Weights of a small GPT-style language model, trained from scratch on English Wikipedia: 11 layers.
Each number is 500 + 50 x the weight over the matrix's rms, rounded and kept within 0 to 999. Layers, rows and columns count from 0. Numbers have three digits each.

# o: layer 4 attention output (transposed), 256x128, rms 0.0905, rows 87-127, columns 0-127
# v: layer 4 attention value, 256x128, rms 0.0682, rows 88-127, columns 0-127
# q: layer 4 attention query, 256x128, rms 0.0749, rows 128-139, columns 0-127
# k: layer 4 attention key, 256x128, rms 0.0647, rows 128-139, columns 0-127
o87:516673514430542451579549514353509434499529549507506419476514596455461584486416467528416472605480492498424604536563505510492527477527528524495605478539492474420609485409506619403551497494401433315508543482528362527541536631645588620465419571503458425525433439506447471529509549501546526502496593608531434437439475441478447590478558507559519551538498518481521432553373448497381507446453
v88:431525548533519518526467448453517490385507426496507480500446573537493411535506540507574517503462385514521531439446503465592512389411527489524585523503437513383531516485510519521491482536488475431497535491449546529540472504535459524483609481472523398580501544487477569491531566539584474437487506479451472556436511555522469492465489543531508496611538447530430612569512560528456512489568
o88:539463490487479473420520510485493479492539547472466573493490520496493560533503492563478505448467583489476449531555509411444459532599432466534395515501447491595507552523493522513454532446468603611517545430511487523573514463409554520484521535503480562459436489465454461563504489494480560459522441539523500490468462478454521513489549481476477610456502516543626425450477502490527516516454
v89:426442527539515531582417416459633492491366428532443487553404514495511585490497510514458436373532555445441530550441473474461539408473452523491579578481592475477617428521501530519520525477487432526499424520518642490529536538598435438472559547522454546477516512517542422449483576487480459500525470515527566405435454504458503545448491550457483546501360475532589428544482473516441518490536
o89:510528460386551469483544510464404512419527480467500552447504477575508471479502543549476477475487486535541402515521581499503509578512504447496432507422549521591461614510537520476486560509534549552480522467449354502455517457349533504475458452419525518534492473502522494603553467606471454538507511486501446527531528468541483516481474466503535467535652459545391587469578514492525557480373
v90:567544451441467470516463550557383533484529562400514576504455498488517509504392426540601561542490469523495474550440558510499483439447506375476535378383432498482552524531496392560480496504511516486517388539574475540533510571410457515501522573528429495673480486434497467533514491414388477518449503460494456573510560548525531509471528571527511511437614422502370454540525561556503662458474
o90:481485488591505505478484585428532459530392503487500456540573508525435459463667527484468636492526589479493418495486468508412549521532504499457500512458447523520463415490520508530460542492468527409493486523465442413586477460636551560404454501501512507481518527419472571513403483555522574547585438475492526451495506507469531456470576527529389470538413603551679469501439464385569468477652
v91:527479463513487529600517488460590511490491355494524460479471546386518490491545441486403481504540492500522493443437525495600519407418619498515507490532466493500600474490530480522431439460577475452523474484534483570521654483578405387552568613426412571575564483494532527466576461466490502533435487544481492485468565494506502394527565635494514618583457428518459558524514546490525441471509
o91:492461490474515488413501476508450477443472508495480597485502531511503521563489465585494436477434526495502470446565533587418521530650469422528498518404505489530469535496629540507616585509526511536470528428461484450567438525408599522491497441447537519498469478476441487521467459575501482494600471499556424524466527491455526591535525475516338490496543526572539450484475473539426528508506
v92:529533508533518487455359421483647439417487441503492617511454435486512605558452447447487503434555500438506637513486487532406508419483497569557565513378535501508528369503502517574520462479533420556489552465495556423527532413637438510525595492465458511411577566520597590397476553520585467499493537527405618402456522517493462576488574627500496407602429467499513555516421500442499372494633
o92:528500434430589425499549512585424513478601572455517496425454462506522551497492538572481473502432451557440426516494607463573542547499469508532459524499469457561521694510552498381509660498554594459455488461432404502491431521375527561481450489438570423554445521479440481522538441540495488563479520452572477560525486461506526501539533422468455529496552446498486401465590495564538646430357
v93:393402470511493554599498485528481515523457419493483473588433499456523448481577480492496468434540481494441499444412477471526523428505471533569592539522555492464568493495567498553464523509493505402506451471507554492503528474506498503488555451458526542509490495523487474405444534508461511498468492529463562476426508494494518501399578501469435493594451539534493487492511421527516530471598
o93:534529459468511518471488478471464500460526498428489573397491480569449540546439519555466511524462495467506447525551488484474471519550474476545408516494534481533489475502525521524552508471507480550526553509487397518516534510429514506472488481476512502493491453409455495642576497531483492504549506448542487499491521517567509534494452472478477566503563478545453540512497526496462483531452
v94:493266457613544547476431532512517594474568515463434511469557533577468529461615549469578552464452418476464478384595507530470507626524475552473487494562548531471529553501554527483522559515467559539513538467457546545473415551577556620452536483532510510469412523512422428508474513514495482457569440489487485497573429502471536542533468393452424411494442524510681446366547495565475559514494
o94:521584463447443457475497492377542424466517464536496447492473525519514474509473461525515550562507510548528558553484512429529466418470522488460569502549474440501533511484355515445445417538496377459500512530481397547443558473503479510586499563559450516499493522610508481475481566478484489526391501571561501498510479474567457481511494595579681584533609501429305590546527557358480522448492
v95:499501553519508522435472587491492458520573571541456456520512567515597406539572450439545424519480542577532476445517463521473497522441570558434415436468447568491437516433431452521512520528511494512512419498431515524502395529325487458462472497543476471565530507584484533425484498466609483410485387428537508572655525478426521481514522518550590460488561532450479433505549525519542504458483
o95:511472537503477478500536507500529504536453492497629477501526478474265496502477483476443513490496515388494487516537496499510480436570557486521535513522531411495490506477518497512473448441461511468521558483564459532493530511613506512531536524471504483457488469343501493578508503485506542504549551557477526493432489511525455563469493514474535552453439531563553545519474505529512501498505
v96:424402515537513555654417492477515465551424508544422560513515542649517410449639531493561400366532449469498411412424482488506518555490570529507516483471520477414523472482502578530496594515452504594533532573555542548478502576476480493472550429524505470458429500509469461477523476458548527512538492487565538515512538476459578571532514498432560481488496477516489473472530342554480437491679
o96:573556438532522462488612421475493506417597504422542475462500522510483504498399491576432494603488484522512451589514484469512480477532531458509497440537566497551476542470416508484480488450453450430499530570446398542418567477455603508477476528503445586523515463534550467682510479565539461462453540613446452415458488497544347593485434438503614525544550516588477524520484543424494533491401
v97:474569571548544511504528556425557497487551590455476378501502505548479549500432520497422447583580579492489552515576520582508512552538416481510494565491438478489519421475447464477599573475506423470491366536438480501508447489329480351549459627536454528546368480535541488579494483446583485420400427499499400470443535459531505414557519443482492584353529563543558290578516491533467598494444
o97:473484588390532535502456571504496559485430408601557508533556499465525388386485538350507487487503454437551467390486393487442524490428577410419535511448529601503440431516540576515377399499445629632500517467538536587391489509541475597418540567430502475511524476502465549416468537543466566525576592496505462486546487497482408591558546486504440339518494537520462655602516523531648401530525
v98:384631510391467515411440464504505460432530464474492501469537547601502419561514522471564487488490479495588547453507515462514481466484492565564569509401529500510418451467554479518547531553460499458464480464490552442480341477412556541505502416563608474519493550467571584479490606523594496473509461517477502462578465476474492532442432498515525438574571511428405564521502456534487587452663
o98:594458482487478523544520553516475575528529589541536491512485499486448620452434478439463473506501518492461495545516507400510414526450473510518415552575482560525498531485472516502448511408476535542566559487512403510561549532487459520429551549479528482480449477439445477633554501449467578494442518479459569456521466511453538550460553467445546568464455474493654452512459499487515502532415
v99:444547545572612531412434431512409505510475619492501533541547510538479520433438508402508535495563514480460591480464471490442498564567457576489596536352530504499521405539469489540541502546441422528503511504549589577511402555624460586501590559492442462433344436531509439442515540510506484594478480513536368550473460556494531571602504356486479378521463537624615373442436411476425462498632
o99:494461387518548453436543551567552591477594485416525462435457442480520463559527504510477528544466441519538390419435544401598476470369476518411440478612496556567484485591415516477424525499461538522482503549378410575475583513288555408496416504436478520526574481528459542496522470524562589530471496512504481589543487501604377432478530532506501531492524487446452577598603503501611658423473
v100:454514449554582557599487446454590479486464530525510428506332504547521505536554410537533465496518491507493527476464522512573520420419460503496523574541438487418540497491491513512493503494462489489551454503468515507539566500469485420514509533469468499589557509483546491425497432460551507477453485495526511523393565479556501483463572657450535625520436474504442459651547513564435570515445
o100:517524499446529488367554504402392440425469467526490578487491481530518485476485497550461513441528488508533479523564504528430549603593538435563489492408538536617410515484602519499460549471488579618458557434489519560482460446473543573469528522432504535442491466452469465574479466507502495500518494523507452480493508487485531531508486405507427422526544499624580532474483518491558394511502
v101:447457464577549583621425513470521546454488571510497519509532514574501499476505522474552507398471408436474402370471452492636501551455528580521572466449455496403574401485599487528500521525473451493511487538480517607483485629672487578479626638551505394462377470534445398483488500479476488522516429510487463699514472497487559629550472328439508359571450453585600499405530448548554482482633
o101:512538372470501424317500432393559532407540514456514477418450493489483488541518445593459509657447596536511529542431580424488472440489460461472488468552455533654514477532339503478529537457454513478502537575415349564505625426289574439568426524573459641484519505529511542512571508580579588524501507630472445387477464468613325476539524570523582597487554494534465501602456482354485619469487
v102:559457432454475554484524498636514563547519535547456515509463451345486637373546530568457486487520446560355426593552496422449538597571385431427412485520526479606499499561430361471563581501539579591488391404536444507464564588551497505514462598474421487559491464487475353541477480388427433576548495522478532380532464563518480451609480470451476615400560463489572433425480402564515654452538
o102:397488521498551497486427587408465558511477436473536527610543459577442432482489524447526577568497489478550488441481464557447510455443543548436603553391482644446467407518422594545486430475546328410546486569396460449584431486478499508496513434462519571485558637495565539521502507614447451520500479420551586582537575533510524515475451535477458388635532570462366580533559537396485364486517
v103:456585597485548448466526466398563363481433479495487502511420476502484527581405461448379491638594633535491590561449490596400484430541471549548578621497613487490472473545453544445555547484526330446485420538512453530550458434503485501471474485527487463502470574534519528521461558509522487533459521499524522427369470470485472425479545502485562524416489650528537425587498442433451366577506
o103:503380556493549523508490504680481586544451474524585577455499467447580430464442552478564482445476466515507408437507467455566547507469494461436429468536528428519473571553591457489478536508566727625434492441553581559356498473499445489500490498410522448504507460497510547436523464503440514485575498453475518543585489524507506482491440450449429416475459403485402581508569535608625573534442
v104:447576504554511472492598394471540411484428493519512411496514549462467428479314494602461470558493526543453597531479514476532515430511487562503589497499466517521554483528557515489451509473497458400512619567473582585510489591586492477470572570491525503525522464539511491530534547567510485517515462530589472615397408487527503544480427443553511553509410455535538399513537537458465496502401
o104:467445485468470510492469519587509478448488454519435576453484497517527478556680506477483437381500469412532426436487583551500510547461396464496379504469533496563449481523555555579502514501520630705498529462480540501514528485365519389509483432500541595458501495515553556404516459515521593472504494518415449480481537482508537404504542556439500500388599470494533519468562490567523531530582
v105:566571454478492508556472392551593503449513481452537475461482543407492530466484470535462479432536441524415498503477537506498522504407510436488469581497467491439522445482458461475536492491525520530496515482565539582461681610647459499518549521349478433511545462505521451506547537433511456508524478489442551457502530611530449486489422511540492632513556403515475591457444501526440575489661
o105:449452516509537477441487528479466541476548504508430569614488516541503512569517498541489460450473521500482505505491574472456542498546457522508483485368414567560466607493522643537518555518536512508478471499398478413569404431321535529509495477496512623484488596477509524551463470637496493471433410572507507519575496523443541519500566498450397457513470577463539417461542463458464445484531
v106:489652521438516476462582514471416435536518547533494377530561527454488436497349482531508525651424534560512562509447458500567495443595502475505583440500509537502485439477467497459479437517503454325494564598488477510547562426526472558503515491453483441541429441538492516492489499584583536552428477514626392608417493527504465510500472446557488511486450519538447538480469481415495438482421
o106:422390536574465515461430492609545558520498489483515566480479454441418503568568506493518480390492495370551426452477472517479505474492433483527408518549497438491477458562588504559503501474502541656530485487555599519516526509429487412530496486532532479500552480416473547451536470484518546480584536493466483533447468510562519471530528507473471552438413506510602457508516461646525513557581
v107:499703551502537496469591567435462486519481575486527417497519545473495570491378473488381470608475587504516569452441445538568491462574532534493530521507517506435505368503404451457531517481566432424478437608535482570472519411480449468489589571465447478531427440534509531507502525532554537541405530488501396473370508510557451508598538417514521510480557561601418545541429487450482426523502
o107:407340566510512537444494480586569591563467483462560573551516462393522468537491515504559486408484481453504421416448511484464546461511468447443451490538492514522466441582578586507478521527519610614478499494518636539465518517392517463506444500444508430500532459476445542431553441538529583497608547450485463541497489481505415504526523449444376439481366500449598485560518471677562543538524
v108:492538548544503534655571509496553498448407409483514317571546556478471504475446431468511501569538533487537523487417443514574486495438572506511587443472410515393567504476489522544470493529544548394480443535560611585536630503510431413505602481484407532560497489501501477544516545398455480487366452491632533554476526533539608524466479364474510611467501384521448517466483552507519462440528
o108:551508482463524502398491487494526461405521494524453593465484524506529468570577466505492428441509559479482399487518465543406530482622401422476356502495464564588474480533608563442587515515468502629538469512518413442514528492379601497498395466472530483510516485552501533531443460618550470536624495579413425514515438483445422544493545551535470448437503585527616512474434465544519544515491
v109:508513516522473458462498399438596413462356477484529471488490465460489515571422472511483483445549613513440541542445458468457485297536488557514542540559611525414561422586511568483531472501471442480477535534542547461483573399678467540515631582459448493441583549517488495459517628562519485584512579537516510465437416488472403478497487539548500514578437513527579553454459486506483419540493
o109:459447512420500506504504511543498576470526517441467634480472469469568480590531499560553469444432490544546487458514658515586526577450433474503432516497457474544463597583585490491547606481595640580485463497491511459529456489340513407501434417427526461485507521520517483521595492542461500442471424426499467548538498488481554427502452433451451520519553378465443461445573469551488614519442
v110:540487448675534433516520500454367564530503513457549538556574428533494545423340530448493494526563515485500564530546489480385477504590492486478509444446498476535566514499491508531515550495514571531503565427476521482487413535508506492489467433558487533438381443515500510577468494518401510455431499491444534500480520539460569588449610346510444392412492462542574311464419546418567442489438
o110:539590479462571550574489474564615432536564454430449397357524479527517421493641585446521538535455446449509449437431465553584477479435487593475447473518511559499586374507452500432483447513464457451531427600505501478480551520556509521412456538513526440523474537501492546322509535495573485571544521434531487526529530528534412383468520569454551499433546520431411619533554522508505570488541
v111:522617558461506447714522604503514515573468442540474411505446480499494601391503431507405437530480507542459488443408469540473486574452477458473446498568453477454545499497547552421446538503540557616509545437513450515492592610519514513477510450509402553447526528535499426556524482447482500549498518524634542412388551492510497464619534575445502642503458499512553526536497610536452367527386
o111:505404591516498532463591404556501496467455432480594521485495465490528471518531507514524517445524474500552473582468453586498487493693496444531531476409515590577477504519536498465536426578597384499499430516534660444406461423467541501532563442504543527499531528478625403427422427475536392490581530429420445496497531493501460538544451453441419339505481626550447535456553557509482507521571
v112:459407521498527505395471461434515494546500511500495536462491487426533458481690613513398488369488446500382444534565507435538486470509478508494525555647636482509511494513579487446471491472487463550489525420490402464455483440622561603486422577473573531465554480513502448528444514670555502504528543520395454396450475480466422378533625583512459486575492597469550642524515471489571509527507
o112:453462528492504567493485449483494555536500527450498582494501502470491602491366482567600539547467474504569650453504549482548465550452519533518539530462548443447555479483413460595550443504552512487482509484459616519572470508443444456578603491538444554505495470440434409527588599413406455410438472392612555543496543529518551532502421419479467578543536437521312511532527522433384445548423
v113:505353466496469435491597463456387453539511468492504466545492460441476409492516610523536565541517444561485465579554516496400475621532479488522515468553470522634505625482583540502463516555421513469513516494501411479527430531442623555490413466582564454485516562501455392567479515503437531455509461513535549581513406467463485478480524448465484463458486444497524476471586461513530520536356
o113:554602477552449519532403480551550477504468472542448470399540508530505462455568457433530539514546486465527509482492424538526448470412472572511507516491551424437521362506380355582567388495495455462575501563542562533488491448646415471543581476595482563467512539535571510483460550402475443457478475460474565471479516577525533445491436577546594546445526494540431568518463531440478460544600
v114:513487497478555491516592495529381546537517637536548407516542501464500437385468470519516556666418526530432482496543458551600509597604455409470480494615569517448513588479450500468506461482478564428514609542514535585516550480518487638456504493497502508486382393514438438638498457556432519518555493464603463538496369533518509535467378279478443486449507513508544528334503482504490503541369
o114:418498578615476542492409455495585455535449424460477526536464473493489427582598487491533520420572521458536586500405450470484519430448444503482480467540482433461555390549471531532478341552538413558478436587533571524473554478465478402599428522567469487475605511582537585383448544496522529465497505602448493533475474502571497402486493594547603539478431539405462555499528518514469451536643
v115:466328533444483580397535451473479501471505523492497408512586498508481481456673531417485548396489558472447509501598421429573501498549495644503514529607620525537479479522533517481486431492460575409495510466400537441458435475591553541487509553567555554432478511534416535411482563583577522522547495518422439390554386497492461535641519455515462459553457575541575581477394426512476517517520
o115:440572500421436467478499534414467541460509539472512556486474486472526591554403472534510480504470433487517600459469608502550393469437464502460517557603515456429531471528465495522562467579502397571545531486550424566498588559398475456609464497458408487471506441543444469608606577391419540476420538492551517635481493466510525480503465491599555593571534385400364533537590524506457541493364
v116:464679479485469489394384505539530458407485489491523603429457542513472504628362496514566479530431406527483521456478520530468496363460488547471535579460468520399491462526527508499540486490550456499471562548521547530513489507594441666446506501457469451532563509519527590550512550509534535465524527477412435547474460495467404538487365624572514555628577467475528632493554595530487571510535
o116:486314543493469512521511528527532511552471529513502526611447472473464545485578475503516474362488588528486524540450601369510525558539466480517481511469383448624481659545517551500404589480521643512462475450499543458544493456433492447488514526520554540446423569430501516401511509472483550475461438553529578403539500486440582475519567464398468540478519523464617333449549507448546576492535
v117:404547552524565491619449604376435453532410447561477483506419531467505452557681604488369479554501452512452495429449500608495490531534504495486564604547555502372522467513566528424456557505520397449491487516487376533491595399541591595473478451460434490487511505525497450540467546560514504519474540473546448537381451446499517462470608539432465491530472563519536597501592449515538360514585
o117:551376533542482562404479356562525596494505494491527585498463463466546535499367455549622501523467510565560486530523391433502513487553513408526430449481515465557521484499458460526538464430522551534483514517524664568490538484423487453543554504525495508521533428534435464458567533430493421428555484460561528425565475519589446524533411398455454538498497512582382501554458560485481509576476
v118:533395467625423497520437490539450524547472491483503585514586388506519534385566613439469456407586512476517479443589513439353541557542545579526483514488479514523528461501492540557492505484537562642483524418553472470466503521553585396519415578502536481406511420493511478514506412466426517529502493473435600530562526454448635528505498341474471370485432481523608426431435454515646369464641
o118:541614423428612442574526456484535524471606509462524419396505528542481505469469511485500487657428458487515545465549486573618478435465550616474564449481503473468609485455389493349556507484423407275530456617443405514518500554518547511481495465532469526538506553520549500458529562541550440501481566564553490455547525528557372532491438550463545519468618502506329541579487497508381567426433
v119:465443504418596588540493508489560527456486447554482525524453550457491527481610542517546532488474395532436462509468525452619505445467435498483513529534530483412464495519479380501517557514553436438499339394479510601522554586517434533508521452494506451592439523480487468444545581444517434533459482501434357480514493552557491330480523488484434664481548504483497556511579475580498702490598
o119:477407490492469481364466605360397503493475520511465595592492552584481516488355476513540548523481617512509463478528443388364500526545512442461465532547498553551419529494467563576481500535489483584496533449443461426525551451471514513530545537489447600467525529495400519651450530588397474537545465553563570549491510474460551594500488528540447443632523501495476510509446504361517343516447
v120:443332495548481538470518498455559461462505495511488498544527469562515406534557537451589492416475519476575500509514472444466518488475494585550579483547545508478488587519519606554488548514437500424493498443439556456486395447479504462515496419576598527471472637492444539394448581556516500429519500501503540539488523443463479510446557534515507404541448557502530462536543494443483418544493
o120:562612457439453496519509500486486463474555525459477504387510492525475516514435519521462485574480513480491486539575512532566434532500521497544445535590527464486509508497497404502507515429481520554560561458572400554495535517545454511499489513461460464465446459463480417602561508436462497533491505466523479523446469514525489516486456492506587606461572413532453571475476530520533547532383
v121:427567562507484464512485650467518486470496491515498506429488552567478507616572519462469485480451514468565498413476543591563501484450595606478452506560502515454452518450505529438450513476545509490474462522444464475453505460428544520424410451468558501506607516506507597541523521540514474490543508482489424614534440434514491491447392506570516403546529600458475562549610550493490423496493
o121:505430542483426551518519419476536515563477529586505475603489563419544595483432420460535430527493542566464543593559494446518494456551569445531501440534519504478521545413513498500503503469466549478509535436596609513514551523570444476526556539534477482490460420558508428389555506411518500450504465509469538363533471450500486515527512522465539531448488462493528445490393485506467528528495
v122:453518523484519528494434379554561441510454517505424575604506565503537597397444527523547474497574584555427529542446417430479529410555465485475534517460542527503501388556391457500525509499530460470471458508476670553539492554514454483545587548503416496537418518537489488441446571467522444507450475473473507350490485519520499482559511486446458609417468489532594410489441443561408601485493
o122:474422509464539470493514593481451526487511476430582542459508459557378453507517573499481554453487477387566395451483519490483489517497499483466464533514523493544439532551557580506438508487524514561512496504480369486499501510442556501489461476425509507499530540401488539629552480597439514531548558516529497562462501485550485515479459484472482481547529523489459580491610510511549489482447
v123:445447533444564521426425526507508493559517552477467495468492525456519457508656545484550509398472442475557488441514483389629498566547516651507485487502535489545484515472452485509501506533454393504497424446478463482445392459462514554527463511477548440477476469492408582416506519602599481545510519491459436588556459482452463427555558556503546408572495585524527578498522436395553480516617
o123:496483466525461521435521495467488584544554558471540517478509487465433584503350442528483473592407513529471533498550532457552467471451564542523546515611514487435498447501445466584490473436445503439549575459521494570551561521478440450540570538462454497503517451438411402607561504464517530468517443449520506578421527487529482553510490477501526584526477413535461484572468475533515506527455
v124:477318431602541527520492563501495585537564514488484422465562497520533563449553495484482507549529515503453491504603450449602551577639442460402467543669568518450588589498537499431517517512490574487504456416365508439446530446475558575497482570514527561465421432528387525555462462606492498422519496473536502447456429452478517495465478399475421510516426559568651409439493481551533507472338
o124:438567593426473575480429476401525492537508406506526536471503440494427471529499524520536495514470493457607588488496482544515422464461526468539529520473501520490534435530499543526495337444501378529539514530580479552542553506500449494499493537476493445486514506481472485421593561479489468497508528463566475528469525482601486457484469542486543555520562499472348638519542547491409434569536
v125:503457468563486451530548478462492503466445399508486460536532454359473626477381590578384582515463459511461567594544516416467491460546446520536574520603580533582567522514585464495491500498531445400485543399424436518531474566780611596484561501494503482431487467540496343573501589614449549500453456512431474457422495527439433470479541346535392423526388471604741420542478589427574512522413
o125:477455427417498477441351457549516479523519456573441567358513489552509477505621564487631562463445517472572491375434585527551479489425406576444384555442480395514581466558422477532528522626554550609456440525463548412449516390386397426594575452625530578504501568483491568302502535519478476587560499391583483613525564486598549382569481664465520526423651456408215567519600500540447576515510
v126:388598606441538473474496495470536373485391524578427528494464562503484539548565635587450444398470446521440465489416520508464471492519463593518495562571518471408441481519471538386549595519529369562497485439560440572483480603516555583492458384424561390483523526522560444550555599486571470494503516490525423502431528494455471357511483531468535558516469545487575612553582500555529541514564
o126:537278487515509554473565455522476590515529529550501578536504534490542531414347490453604510485505553541560479542539481364536484554502550497481449468542535513519464558503373510552406478476511606522514505476474680465456492433431469412542651511555456655517512531469580427540461534519480414440447428502448594436519509503479481604527441459435543411555545495530409461501462504434534441547430
v127:492477514501491535543461492532659555493532422485498540470434587552507630528422478506585485570441509532510529548541533552524500394464398468463420606519523475464497533492464462455528523504552572482521456467392587432492474570434493574466506364515535604562571503484489564553469583471543429384521474473444563410531486535554405463380339586514490599459537575395497478539563563524379723512470
o127:476473606367414488537492596385427432542444466602526507654524512549451486435502557448464504366533560487466487586469532420412521515576537490521487515450501541543459629438580616495367468572547515583470497415547401450456527445589429597487553609481558440472459539479471473535514468550381490527474476547503558526531509439420622531479548530479584487527542485426520543386566539464545358484511
q128:440495521447519463446504470447466541478504474532510448512526484500493447480508495532525514543515516488484501483484477487451503476524510509468511529451472515536478557522461508475589484489538479506518500483462485488495495464520520497480538477469537541476494515497515501511491495502503517528558544508498468471518536514542485486547455519521520496553487483497494463546525521467449503484485
k128:490508528464469473494514537504497552488491522490600499399458492521355473519480526506464514537474517467505511506530606491494508528600492511440495480484515371515522537521491516464440525494489499462491521514466453490426497559533491539581500535505520457506483497385523519528499476517543530510604557536528501484488507511550467506517398522464497509483541578526482488503460514525475494523494
q129:559497443531490506483522502532490477573519521515494493501442521477477486512522468435527499424454462486528608510488452465481507531449525472491508490533489476501475508511496494517472524486492517488499453537488546481457516450495498482562532508522489443530461520496503527478530503528539511465507523554550517514502590480499571523532531473421425499457490482524500475564485442515442543468531
k129:504520488522495511515509521465476480497464456554494451522466520513634498504511506467524499473491506581514522531518503489508580497445433519468548455500482417478552490471450436444496482595511520451443454479474568557440524461484480496541516471508485511527564520626492501419456501502492480496423514546497489520537469393482505504469566502563559492516466477482473472549510510475511533464517
q130:507487447525508415521527485509435478476536421541532488494487541488467477498502498468451527480491507492490537509507506497522492535524485498485520550508521481548501559483495490505504526545479529493509502511459490479471457495527544503541481474475488474532469533483557545536465499564522557523545559568528509563501567437513530501455466551497466427531538535440502504499517513532497537471534
k130:498516481470484470500521519447490509438523532560495448548495557469695512458486447503514491561504503598430475500522534450486569493457485506474538422485537485460501510461487474472523530582510518428427502477540508506466524498511490523530458502484471481515504476691514487441450492501520507481488487562489523476554479480439522497505519530626524465500466469440525519536513520494541516427505
q131:573517433542504504441479489434517534524530503542492535512465501458496522483431500559476491480500501514450529561549425482489502451519464466459490495488522458456460494518496523452512547518488500497500483481482445499476514507440471510462514493540498511510518514490459504556492478448501501520537470481497454553586538504546480458549517547475523527496562510490432471494543478460518527539492
k131:507511454469523511491479506488515485516516504477441536438510532489661528460441517604519498493470515570421521528455460399531518479513523550494427456478512478507450470509439460464547488489510523458534485548452496514481534526470511530479519473519545503555484517510547503504559495476476475552475544527493518446561539505549462492496452519456486500462533467449501467467514510493399528479516
q132:489481491497494511488529474514515531475500518493480488429496542455536515482496506549522478510432493558469416498526582480503513491531549504523515490529533506445477482464470462522548469480492510529477534449508520482538492474482494478487496468479493525510466444532511471477506471493478436497437466434501493519536459535494476486469480455513518513511508532520513519515505549495566543552417
k132:538502541485550566439526473510508493522553522456443468507456463493510486481473532530509456534435479458500471481554488494524432531476506509543464485525492686508497435525488525558532471402505502547605519524475488502559466545444472449360500433471529507502518494455490477567579500483540484432543470416484488497521447538473544478521493494459450509501519483548526500484534518489492495613489
q133:433519481523429505508464514508493475511436489497491539481537501522501538506483478527515499434501511519513425501494493480495499428514491529475468515499447443460529528527438536526504504501536541494471501493427540497489469458504453527524517519522442524480490549471584509507515468481488516474480475505509510535510465535505508478469520554492505514450517497482515479463570502493507516493541
k133:492520434508441505442477506518443503450480537560487505499479517478692500479474484565486540523519502630422542530520528470498544497474473475455500468528493492469432505497539460521480529558524477494457475502488516473481540450436466512429485466506476533506486506613498477490458508515510530453455431471483463521552564479384547524500520494530527483508512470526514532526515506513556508489443
q134:530525489488463521501530498486498485528496470502507495471492505520474486516529511508508557496503489478470488474497473479477485505527525486511505518500498503520473507493566495480445445496473517496504533411542482478494467506526560529503477509429472483518539515523519501466500474480464514510515541549436481490502465506450513498454531491497566549481473499471480585492583529505555464523552
k134:417468480536521439535487500498511489439427525500503482522502516495508478490498469468510563468580476555473439486506505534468506449534484524424443462543541437491491499494527488501473477616481488499418495451496477486465502513492470521607503525511525526489524490530503536426401541521499531474482517501488482490551457485508518473506595530499489474509435456486511524465562512503552468455485
q135:495517513492465509499469434505526564494559472500459510535474484493519508498476474551481488495459529506496520511535512547516468443486484434527490505490492550484490450542476528510550560444512541499528500533531473479546494485479487470450520449489496490505495490515538482532550517516498482503526451474495491478536547523521485463476457492493432499490513488494525476513498459479483582502495
k135:532501530534472498519473468543539542578535500449537470430496492499325512515467531512485513533484537353495527528521457523487472505541499482537510551488494435504522509482491511504516505397489483482546547532528467524497501527517479458493504520526531515475492534289474471540590524468501497496581568538530539503412548532614457484470467498429498541520525565528484505524490481530444532563515
q136:458470493476472523536537530554498480503517515498535521524507497516503480482501497481503483477499501508508424507480520491485489523527456507465476485481487483515531493481520503501493471512488510526473481481514532476467441533515555527513461453497485456512527520539540497489520540568517479501528474490452480497525486491507533492482511481511484472476523524459538582528482522515543500488520
k136:506491486478503549510496488510487526486542515538471457540517492488670457480526468508524452512512525575444488456523514534537458481471457496515460487467498647446454503508520498534524494476523484560490509489538523507550469519474526506394493492448547507488547493635495485473460540502543515473467402416461517509557550494417534470513551513559490467499528467490519517517490472462544511545471
q137:562555457502491507477507481463512497513545434512522511484461525490509482449495495491512465481510467471460593537532409424479461482516507484501476497532499460495522514498549540478511581534434538517493495491466455493449457532515529481515511540532473495506466507466496520545514526456468472515551480527472452544467568521516526471569530492487415507469533473480455472540525473473521432545482
k137:489472446455571447522482516484474492502508477509463489530484555497628425499474588458536554458506509551442470462423491480481543524518495501473473461476503400464510510497467487458496535653535470494427501479459519501412486514486512536548506546527500489554544508641483538454527500523485544516478580605497496500547492447474480466521500570506514524495489474450453460480492446497496490410495
q138:590495468528486471523477460543489505560486466494479508500461520487505532470467468516496541475469475509516534536531533439492515534497512477491534517547496464487505523511449527459473571532485540468496490491447537474448483521564478487545561520528487492503514526464489515515494520442528470466513487559501561523456517515520513496514502469501468518482528503480478489470514487534502490518510
k138:512500435478502474517531440477480495512505481583461465537514532474727498479458471502526504495545472616458532534458472460480579510456517482428500464533519536464523465461495472481524525619481500500460503497465543540500502473492509497455503508507474507552501477668501499472476480475533518468418451505515479513555498463404515491516561497598476487503471467467479492514498514519521528496482
q139:566551481510483510523542514531481497481468543535552512447547502487512582487462524473482518513508463531469555546489452487484454508545543523510524473479545508470516440434496433458483470497471495476507508503461483486514524507508500516466476540525492460518471468500456503486520542497500462495563552473559511472524532541503469501486436425549533532499512497561474469506517536495507470500474
k139:555531486460549492443498502575534444494510525465444484546506479523562488446515599554544522487523479494508407445398453475527471497504486536496473451506469543524506431524549509463453467516494519529503469522553542515538459478511498486400476476467480462500621557492522541534587450467513566517517489504484501512505493492559530447513443490471472511536493460441576509463516520509569521487463